Weights of a small transformer language model.
Size: 2 heads of 96, vocabulary 2048, 6.67M parameters.
Architecture: LayerNorm before each block, learned positions, biases.
Training: a variant of Adam for these matrices, 160M tokens.
Each number is 500 + 50 x the weight over its row's rms, rounded and kept within 0 to 999. Layers, rows and columns count from 0. Numbers have three digits each. The size before them is the row's rms in percent of the matrix's.

# layer 7 MLP up, 960x192, rms 0.0795, rows 742-784, columns 0-63
120:465454546530502511493556533506458475596490495520559496510482527474526521541468463554475593448464537502507441439382555465519378516478420541508486470472464467500496520448514534510512488549470520
121:468518463486508485500578461529505597613484545453556575436634478559474476562510488490451502493530424522543488504524498474525506659502403424511581458557507514509523493410469500465454491484462560
121:470555453457458582523412399560527495485404449439533509511484498522463570477458462553561444451515456557522406470439616531401461441458499508494545551516475416540483508526511495433561530548459548
101:548516500481445532620445449505510455514541485509548507425501511511575446493442431615470444453508437482451489422538474466468621508513487478537492470483555514557471490516534535520475489506413645
115:451492654491448508490551484510488524559441517461547499372489504555521574555467406547518546516563490358494454554398516527464476503590456515530538434490506389577498505544532575498488554587531501
075:468521467534507470518508454449486522503506416454534440535547536520402474560541586490495472411513471506515464491511444551455572503534494525501509496592477553474492541509544543493560426553484509
104:577406518473497513460481485538499527486449512499449442525472497552510494543409460496486394485649469448533500396509499556511431482466415563507592504509621521514483483500460504477475533547435547
080:545495503526592504495511565503480475423511493495466494508488468360559465528497536491400470592489512455463442488513466504550578519517558577455487563511447462532389586488459468456595537526508513
123:514408519492534553466470522551481464483472495450545523503581515514502465552496529434497530542431529493494487448376516544489395460499471553534488451595478489564531467473470600535503557485456496
079:464554417471542526468531557459458495554451630504550521465556616462438476495467384527451491523543452466607494494494475602644525557547434506501537582527514467443465498603490592453428505482482602
105:414434575499443501468542472517477607504511425535472482567469579547478544627520475542463514480568524439476417531491509507513589467453445509413527479461522456531469559445534464464592488577542537
102:432576431510586515408529517494518435581502491444527491414479524571481520475469397634561474397497395557455417484537494476505527606491502600460608517505494526475437478581497563531471481548487418
112:521478514493561523407493542489565407490545491508500518492488406540535478550518577434508560530498479508542483467389469494531512467496410456440545436569478476492450487451487559585537467505513487
103:520548561578634496549499560470512416448544548436472504435611577401448524485497555488554451516533419455463477404439490367499454462529522468541518496504576523520432610458566454503458584575525520
108:606423504528580542550537473544519431432551524499490443431557465523514413518443415503539497401581542534503465529490589509481471505474428494446583487580482548560480546490466379506575464515503580
117:458479482500508606526466442495494541473435467494540436487511545452544478521369468552541520495522506525548479584439484505401452442373432563557582554550526417443490441467609430548557467505476578
087:516428576490493473437527487573380542516473433445508531522395574460443461471441507554497531561575441476444550458480588505486478489428477450526545545577465517488442523448502468486493541478468525
100:560573445519524521486547462494561561497507576407553481461513471536567412517507540587531443513530540470494336554453471489536459598504475569556574499493523573519554546483534583504547487492448442
115:425384480595468544529420478500533533542508547518517450501507494533510421561545504524442587521518549497544455470483491581525416515507460493425554414552445423645502442509511498442505574523519541
079:522577453511491489480500440592530477497505518525563437503447413525459504449535569523437468514544532516496528525484493594526526581419465499592497568487624510445476496502448471532520443519595492
109:444434450567497476467501495559527398511586596506517565519565463462442507541503503521397517471553443497518573471480497574554474528520475564496533510425469578504447495472510574453505565484530498
080:538512461439504589524479495535581479445472603572533530481624431549468444487508546496477544407572552497522460473399558590479459527505475550559489530453494464454480507544465561487467464532525540
094:514576502493498506419504474498515496538474485407469432539432552431509554493429479516452480510458547429463576562404471519495477531545442434523557538572474389545563509533597454545633491507472564
096:557569488485467559516471485519461499472396652464547466438531461520489512456590512479475491504497479533586481501520524509480570427545469479487507465539474451645596522452454545465504521596539469
111:508435480534457522530493582569594486503499507480529531489499546486525508484565460508439521414456521528497381476516534487442525392509433540488532469519568446597470449407553563526475454489551511
110:449538480591516549539486507520494470514469395490564475402467462540475442559565418611501493596538426487505379482488499436440446472502463518529524516521500513474490555534470428562457508505471533
093:576490503452463530511439510597513494530439523521527473478668482482393477555505464549477529475482491433475461497545580409440477579510482527459471551531543515496436539483570553432432524447449508
119:525398548585481521413538528460458453516510455465543525552520490433486492576481551596473471519474485500439361525520454465485466512438457534488536478589527513460476575446500480439454610437494552
119:498427512465496468480442495514444477467502627461509498502501427637328448498576472440379448540511398538499456415555524483514485577458508526503511472545488493480447536538489486414464519564544507
105:538556442591525524468476517532549433430543454542421525447588552485399502463470464537484645427481524529496492493517682510498490531515433500552478459520526521441492538502560553433585516535522518
107:503455434510517464448553449509520517527481529437586448515461521565533518591518548586503465420526508505436505560489479505568497575548474488519466487543512505586529527496485487504564420536484483
093:480440523491461528467464562499515478368417527486555467481433480489514553553467420622445540557551449502442563511438479407563495512490445388433511507515514485522530552525540468482589489496408506
114:524516406503518509363506496497520519480527464457566514520580490404467530562458521529561524411458467443427523520501577423510514511513445538550502450470516567476489489483485578539515466538519506
087:470489469571563509481521451597493444483567362424464389397440505514474422587539501533492447522499400538451507514416548568484575436464529481498523492548605549518428525491493472483514497476496563
106:419494581501513553601468539529515511555434545430566532441443469507591542517564563532456466614480497564476433468463500548553409470525470539459524488510520401536475598524502456574538452466487488
081:568408516564474558499534503550515495507491523510498523451527568463510375481527473494464487544514563438467439512446482438422567528545530455443553505535548528545459480447482585542507537446403493
115:556530473602544479464439444475482456589532395462480609452447517464534430446514528529565485424465410428566524463487541531476521558531534564536507435517529410479502532500521544605426501537444402
086:589446456508504563485436488513486578438585505520488537565604517445437446463518541543460546455522464462524510537520521552475394525555449491618516563493510506469485454450597442471497520497491509
111:433548495567427515442491476567426533499541576445562506527425485465527441599596565432486514504520492449502490574461519543514436525532503557526501519443389565498433466496500573464519589501471563
078:542549539442533486491607442549457589517484478503426484496536461549493542616432442468414527483644427427489488513489486544454509441528517433422541537516434481526397492469494596423601544549468569
130:519465465556522531499491419588517560540437476443514514491533543533527432528466400591567504530558484496501450448497500469486470495460502455496472448583460489511428508388471481546610508537511505
101:493439462496545522513516454601458436517497562464512445542524532432560585577447541596462569406533483560501450465430434484565441552482427495473551420547602562477483619482492567494513476510459492
099:453469551571505555432477477518465468450510510531477496414542494427506409594538540549445456509569497534606453466379605502465523501499432425605622474535534526552460471455526516582441463506455611